From a checkpoint of a small transformer trained on Wikipedia.
Size: vocabulary 4096, 20.8M parameters.
Each number is 500 + 40 x the weight over its row's rms, rounded and kept within 0 to 999. Layers, rows and columns count from 0. Numbers have three digits each. The size before them is the row's rms in percent of the matrix's.

# down: layer 10 MLP down (transposed), 1152x384, rms 0.0384, rows 822-846, columns 256-383
# up: layer 10 MLP up, 1152x384, rms 0.0444, rows 823-846, columns 256-383
down822 096:521501491476514501555490493567482534518499528494476491463456489516446497494494515473541532473505508532511433556480474475510528534579496492543495491496527500476490541453572539435499506501457511544436441526522458576440446523505524531463481468521518499520507505447471600525446419509500523517435465488494456486570459477546497476490488469499532538508531561524532528455560500498470414480585
up823 093:485534457545459517547560516494523556531461517513528443501474457489496538548420465415434443507527521484467515528486469547458494483518517494463472468508447564492548405543560463426491542504508446553478498467427517548483549487464500515559486564516540489516452558512471511469539547461492496492558485521485525460522462490521530518514575527533562513474480467529530416527496510519590504499527
down823 099:475463558465512490504509427506498518514518494444466464471494514530494514522424589477459490560519470477480494471525495535548464482520510485486523448468512526480476480499495482566483485443515513500508499461309433545508475463467478547509517519467521496441444507489507458517528525450509493459476506469507494493462468426531529502540533477476455307473517339542574473568506502481522558515507
up824 091:542479500520446547580456456540475538516524423534484488558476544474529471486434578534542540510466475452540439548513445497438557555515516482535586515507519478481427517506561512467443458449511512510453479502524486488544546530480450504593486531490530468441504510537502516429521491424540466480539510528545512485513536525548479520555513502511597539503516499545525510521441511500460477486523
down824 094:500440540525496450558422484468527468536455457477538501382514419489566463462494513525486495547529507523537521492430538485535510546568475512574436458467556518540530473497536575517518520444569487485482508527535509509568509519450448546465500511505479520485461448438532515501499529484492463620508503475488555480505538564508514441541479513441504461529485520461439510573444593438513436480567
up825 105:490525468525471527474483516507499508482446505514554500535500411524559485425459440506521463484476521415466550490534507525515492568558450520547581498494545472566566575469480424504439465549521480476446479521560474547463477545501474455530572546495515468494470493518538504506480532382555545407530551541476467497446457520496528515452488485567499526534534525515547489531533478498547463562501
down825 107:582464514458549508563437522556527491585448467439472479486526531532427480453492421481453447473511556443460488530464449536413489481394514564506433524513496463488484468439514555482540521533484504508551484568482520536452411553464513524496444498500595482505558451463531563446528513574560470476612489470510480443466435511484511584499559545502514531477493464472537489416556552477496481460493
up826 110:523482441468451472439433492488466559462465517518527470389483441476404498430474511422542467391538401516499497447456447510500460516489503480484502493532524521494443514482483543530483541489527484473558479515569457467482531521485498544492469500502527458527515417500539538486473507535437520560485453564519472540408529439531513511529487469503510539479512550482521523458523537489464514464500
down826 110:439549543521497526464504527617546538552481489513560459484494527445515417506527462492449564499508425452447478498533543478535491493508461499485557546538419528480498500413495532503515474519493519527487522416471522552522492566479490505458563527494591482518472473479477479597503497541551539455536505549535432524477447479518434525500492508568454544484409511485462475544498547507521487461520
up827 103:431486502515544430437519533524460512545445536468497477466541539551519531480456524464466515453493494483497516538481492526517558575458514473498510431535506465535487517554535498477526495562504455482507561426577502537541493457504459507402488514531517509477529528476488589435530512491505508486521498520542534517546493515462447525448497506419493521520512604514523485534611548528517489520434
down827 105:535536462506571467500533536540516431473497493511503450564555588509515504551540519512427537488496496469505489591517492518505545547468585544559526435488445432529476529466478499502472630526514485488436510541461498441522522420576529448500574522554556467566474532430460510518457502485485440564468482543465417475548557456490533457484375515473541436519491488471511540493482380549587524473562
up828 093:548536452412540547465546562506491564571497509523433431506586465461491501439517521478541471497506452422506542501432506554538480553521454454489474506598494431520495484451464392462463504408447422581518489477508454478534481519567490543529524481538555454502472485510458537516506520531471502552522494492529481554554452499520437469524493540480547527436500472529476443484520587482528508493489
down828 098:540519445452462542586481516518470585511503519544496523443539514570472479461488508515530478546450553455512527534482531487465444500521452495571499511469503524478493472475544469487470474485507493541502489467494480591531505503574417501513562541525494535519470443441432465521506561465541441439534473553510502471569488513463491470488462510552588418481431505505542436439525496496452503493535
up829 097:462485513490414557449514541533508528423465550430474428483471523467460541500471531522496528558507471501438500393521471496467463476535529512576512392511468481570541525457524457513541528483414433474535488528520398506540560463529453462444508481487544608410485504433495562474508589538482533515532489575432545456497464440543516439495506517482466509479458516483528566557534510554465475487537
down829 099:529523518471586498480504565522531525458503511476510513527442455531440553439486501507579463455548593636530466507532560545475450456471469564437540549459472454461488541538434521535489487490427541532455490435537483424421483545567559544537477457476467502445485434539526464459463530504421496524491443509478525487514559442453504529492399499483505467555445506531455535532474461548519553534466
up830 099:477497492464436574473518496504538533535554553537505437524477451465565572484470553457495568549473542447487549482548473505490478477460493474519519502466453507534455495424544505460499489541551482504501534492514475506466555581519484476486522540560440498549529548506512551545586581470460580528541488573510473472435592436564461538472489522550540512577451558508480447470532509476483466488477
down830 100:484529511509528444495451499470496487477437510578558518461554519569537494525430596505523503446552521542489497582541508455476565513530489547552488466482474528479512479494477524438479453520450482455524492462432437472460514573503472541506468479514496622492505568490478527469529461463470516548509460468493498502424576555539542538543493454398528455503510499454522521477432502533547502403500
up831 105:527562494381460510505490463520475523491478450491492461459483516491459464552512507443527441543490434505511440531476512555494553502511455506542455504546515462513535547495569510490487467454527500522476408509509479466537470437452442482535439533421480554502482490552481518459540495475442441469507470490527401449474515484565536560503574579544574517545513457495477475498491531513548436511477
down831 099:523523462443518449488497501513502577494459507477545549494569518501445433463513503451495445543498457542563491522519524441523490511473472517474472517521520483492506572470532512542475546488469598507470530579519451409467406530525516468430468475493516468532540486435422496448562576543478508477515484455468488534467503573516557449493540535552511533443549485498565524541543515540496429455501
up832 099:452458468531486521518403503508560487453508524566528511573467490527486450557502455466520537531417466485517516532523568538536488541497453482553514503512588481481483471423523546474380500495511572483504507502482490522528517499449511487465576445492494497446426496547414570419538526484530505471492443492464511490524546543511423430475513590522451524456502550488484517510509488526488466454463
down832 102:479430493400484524488441476474513555512470522506482455483474427484489508506537500495463487495457527448520520497430466477559483519524608586422554473524552535522498547522475501475492439504544508505529422467489437540458452414487415520465495510460467546525551425500444530473557512476446478533473457426453522503464548524502545493495571610536475616460529510495543472446485584518502453529534
up833 102:446483493465453531509509544496419469427491490553513516431498466557524449541501518443518485489456522523521559484370533520484488471438524525523443431484587531504515548473562555511481453497515485554513501491519538523511484512540483481529455442453494480497534397518512542477445552507478545410492482548423544507504492526578508500486488534502514522466462505553549489501476463515531444413466
down833 102:510490482509414533521504558564555556454512525487474435528491547574453421422513534496491523586489449490470540475528553501441506448562503501506450499521517539526458420479499509529471455535558422545504526457471502500495583496417461529480531469468506545484552484514531557554503499476510441493519504493473602485478465562478457460464460534488494479487429490523527540482563446512482474548472
up834 101:514478508446520523482536540459414518461421471494590468542521498493451523544467465435506524524500454466531427441553486547487514441511433502479580476551540450489575514514463534543452477541497530521489446435525440563488444526498477506469497488546472465482460477538509537505515513527437574502507443555421500462491518434496559509515598489482535524500564498539475485456530599438508519577470
down834 099:479520570532522521520476514509449452485507572492592520488489504543495552481499581494463562484542512458496421549538472551563474495506514448469498551478515528484480495493497510531458554502468483528444498477527467508524476449469478523478479551473457460498474488431452555521556479447483549494506516520529420455465528526510503460575482549425584527427512455468440493507500541490522504530512
up835 098:432523437498451425477517561391451532413503451443499485517505475527520485448456508480458553552522458462513571504547498518451548465522520555577528508482469518543491469497531503515478486506492452532500492535500489498534572464484481566425492479426471545470509506513520514541490553461466530456447494582565508514472485522498479478623553519600511543468542484435520506526474557516567498546542
down835 098:509421463539463506517448517515468536510484522526493508552491452450480518483483543558543548483477507535496533505487474510501486512577497500494535444455466497515552510491483484516465499490448442499456559534536559483506525481466465521540464525506492552557513502492441466621479447552542436594436499495497477493455528523544498563480556493534449479451493399465485438441464508472497517537449
up836 094:525469442457478559484526526476553512520508514454484423503511511508470517463486585423568470451500582514478466512463518528506509447511446472528468503545413510445442478446497369504539454464479472516512470459492417514548496503575483543533524409536517532499493563508511482505538418514500479424468415469500527489544425505504482469594511544498498520539408478477495401511519543469479479494526
down836 094:525526471480507484449512557424455545535491565481481483516516515489475503507515508484558535472520584474439487506437480540528500482523552447534547443492456520521452447443555537525485413464548524512503487514505578477483546579427479537502495409463524504478517471451489509495448540522512509497453446565508456449513511525492494421537471527536433431491517470448466565532510410535521442536540
up837 094:495494503489495504492497475501538529464508486526506476451488414487507576498535491485511458514495450437485455507477477544507546527521600488461548480460541487479449470469513497509491493486437517507537588463486469446448567590484508452459482584496512529468511502508452523496533588460486459471578549496450536506493476445522536490482476507552493506509502467501534544466490519443563490534520
down837 100:539431513488495432470496512485488472476485528541515516550459495527489440464499532537498496513509478539446516514429549529499540544537575493540501488501428511437499498548474498442490443448474498478558500523417561515521471529458525526512506544499495530474482486454534456458505505525484570525476428524500537458552524533527519487519460451561515285536503365496476559542495481491499462527508
up838 100:503469544471455456471470399522403507448464473547594477510483443427523496548543502475454501470494561510414517543479413519522499560501519512434430549468512509582461441558509443459449446469481488420452519426491475517528485445482504520478467572479526479489486494541433499485480509554456567471506540421541465443505505518461482478499461554511481571442566530571467540552481453551522496540505
down838 101:490526417544472474509535448482505564488491526444512526455466518431439558504449519572495507468424564513450474534496477539536434473501567556475477569510563531472462522496586539549556480596532576466565554455483444523582520492448480534461495456469516517548445494495491595427494522523449507555526440553500554578480520538479494542530469438434526467468488477458478490538539527455501549516478
up839 112:506474440568535540551525535476498531466448466563552455502466490428450498466515504564497548552472524517501501513481474531509439434509524507457505516545458497468510497449488500421513528460443599492480482482536507509470440474486507483558541488463467525428500499475466448498512453534491555433499549574574512493503504520477473584452499436559533522474431513509480475549563510452525467436567
down839 111:424454538542628462565466496485530391501560499483504449519537518502518483527578518493515392489483513577521520567475494529472531560537485601471486505499555490475465545502467531507519473456448485520520557520489540532561501471425501485511515510526510517552484511567484487500509534558511505516579497525403530529458478520440493531425510580557485492476507500482477534515525508470485466501483
up840 095:484536478536529428458521483519476519418528498534518524497566460551458535535434517442442518564480452510586480550517470518513545525622499475526556480470515545545499454487540491467508519538537510481482491504476537522547430523546494503503509500479537535508433502552477502476504461444475509477456407536541540591485501474524505519601488433539539466423463488540563494502600485437513443478548
down840 090:467506487452462467477582524522506520548511471503481491439500458515495556516498467443486485524518551507512493551485501486467524464563542454452498535490479485434495517494476391450496500536493552522479558471354532484568523529517493500458530500491478494519505497475526478454508489472494444516518517490482474545494454535518482495463534489557532307453477401537503480543482521492525478411516
up841 091:530504517474431564549523498501598526524470499537526444490423511505486541532428578482545440576569504527533452507440450531460508539451476489547514445508498531458487520476514545491446489521427432528489422506498430499460464471479435529449491495478507497423567592560507550521554519521492474516503466502504532561514502531499458478471506468531534511480528473604515436524547515481585487459479
down841 090:600497509457517474501536468527537545478502525565474470447475497554499493385444619469456418514503487482497482481527421492497522519490513525546517491552486496417498471428477512509519539426427510512509523467423502510516567544519491555467511500608519553583475536492450478482505499503509460486479548522480540513528496437479494443544462396424547404428542508528574429562461518525532557528538
up842 091:546458509544496509428533468514475486395468503520502537560482530526372459540520519517551474483543563551383499467493541511494478547518419535463528539519466514507527528546483496432495489410460506531519448473570557532506535540508539511543443474505485459480480548452473501478512519487467542496519473499422527435427518528481518493521538494542505524579579564513514457570546481580506497441497
down842 093:613500478519450458520510485496555490509497497449554501406427527582404466530524450459574439531505516521405504458509608520541422511531494496540479484533533555459556496487559483529541500475509560497529520504460520509545489440504518494471492504544498526491483456468571526482496526480521450505509529487488474508515472509515540580482413473498502401464523539511467512520522426569531501484491
up843 103:488515453552406586546569483455487522451516484511462547420402455551505430490576553507551474515488484483490436440505539483471525552479539546509571455471475498564490543481560520479502508483510471485502543554508503506472476495535469400433478467494478448586448563552474565490503536525508493561617517516514521515505504476598467424455562595560484527566467522512474528512429607421554455534515
down843 102:474543445541511464487530570535539462487464535476562561536535512511564477487468493556626540549472530499480569489480484509481453491531489600541587498461545434462438464494468482484503516566522458454491506496530469515525499519527454554503512532488522457442554485528536470508532505487472593464508574540527477478581568465429475534461443568495545515501531457471525555497522517535486566513472
up844 098:530482454533474472514461474434551508489502511467472506422448444468520471553452537447467486544485491468451461467528466456479454543457524489516500498483541513521568506489540433516506481568483484519456553483520458512592479451529513413543456452555543465442575539556434523454495460528451510525538506539525532559486463482554438451543467514494477507500571537541521479460516502553502393508516
down844 097:475519509544550484489548414525514526476533460573475527567536532517450454502507460508526454558519524512517481510452519459544545519489561472404429557573547487566460524481412467459471508449439507468486552404477513545474505464491494404547511500564472621523452443483489488470505541529488514505489424432498514498500469528518540494530505441494485432527557513493557524420470468486502416491494
up845 096:476433514543512532454508502524505494469548554472508460432547455516462485532495522439474472506535449499479500438517488424556495478481540462500507443522587449513508493477493471512569485520521555481537496530510504437407415540495504484465430545507567517523472523503427515505430499447509456533551551505467495545451613488502521495495561501487549539535438532491535535475480546418522518506446
down845 101:509464437522494502492519445473491496560527422517505481463547537572482462528473478577460526463462551575492545563543436480426505479469390522544539472504426466544568544458537524497464504497564532459485497552560511535578515506526509508506545413533547453565445507427454435408494536495532596467524500585435624582512561511480454525548514549464505526513502523387491556526521458411567487512487
up846 090:486521497452527468497547518478520514537481523549483525483445478595512459502497514540564536457503481478409461521545358507489490581470507543484487493515482463529436428540533455395438458477520498506526505420500550440509477494478489504504543499545608541508526482489543530507521604457457429505485478491505546512494549491472486493566439503500550555461522521541534432529531512492433471523473
down846 096:514425500519462452477405505467451465519586581604505567526513497539511454504490466428525489527551455519541486481460481543498474578524526493423483461485551501430534516460453460530505508438478474514552541407490492528496479584459487493505511443528469475526574427498478544501423483545546506534460495594508505497426419566529491489478414472437452394549557469497429512490490561505499512489503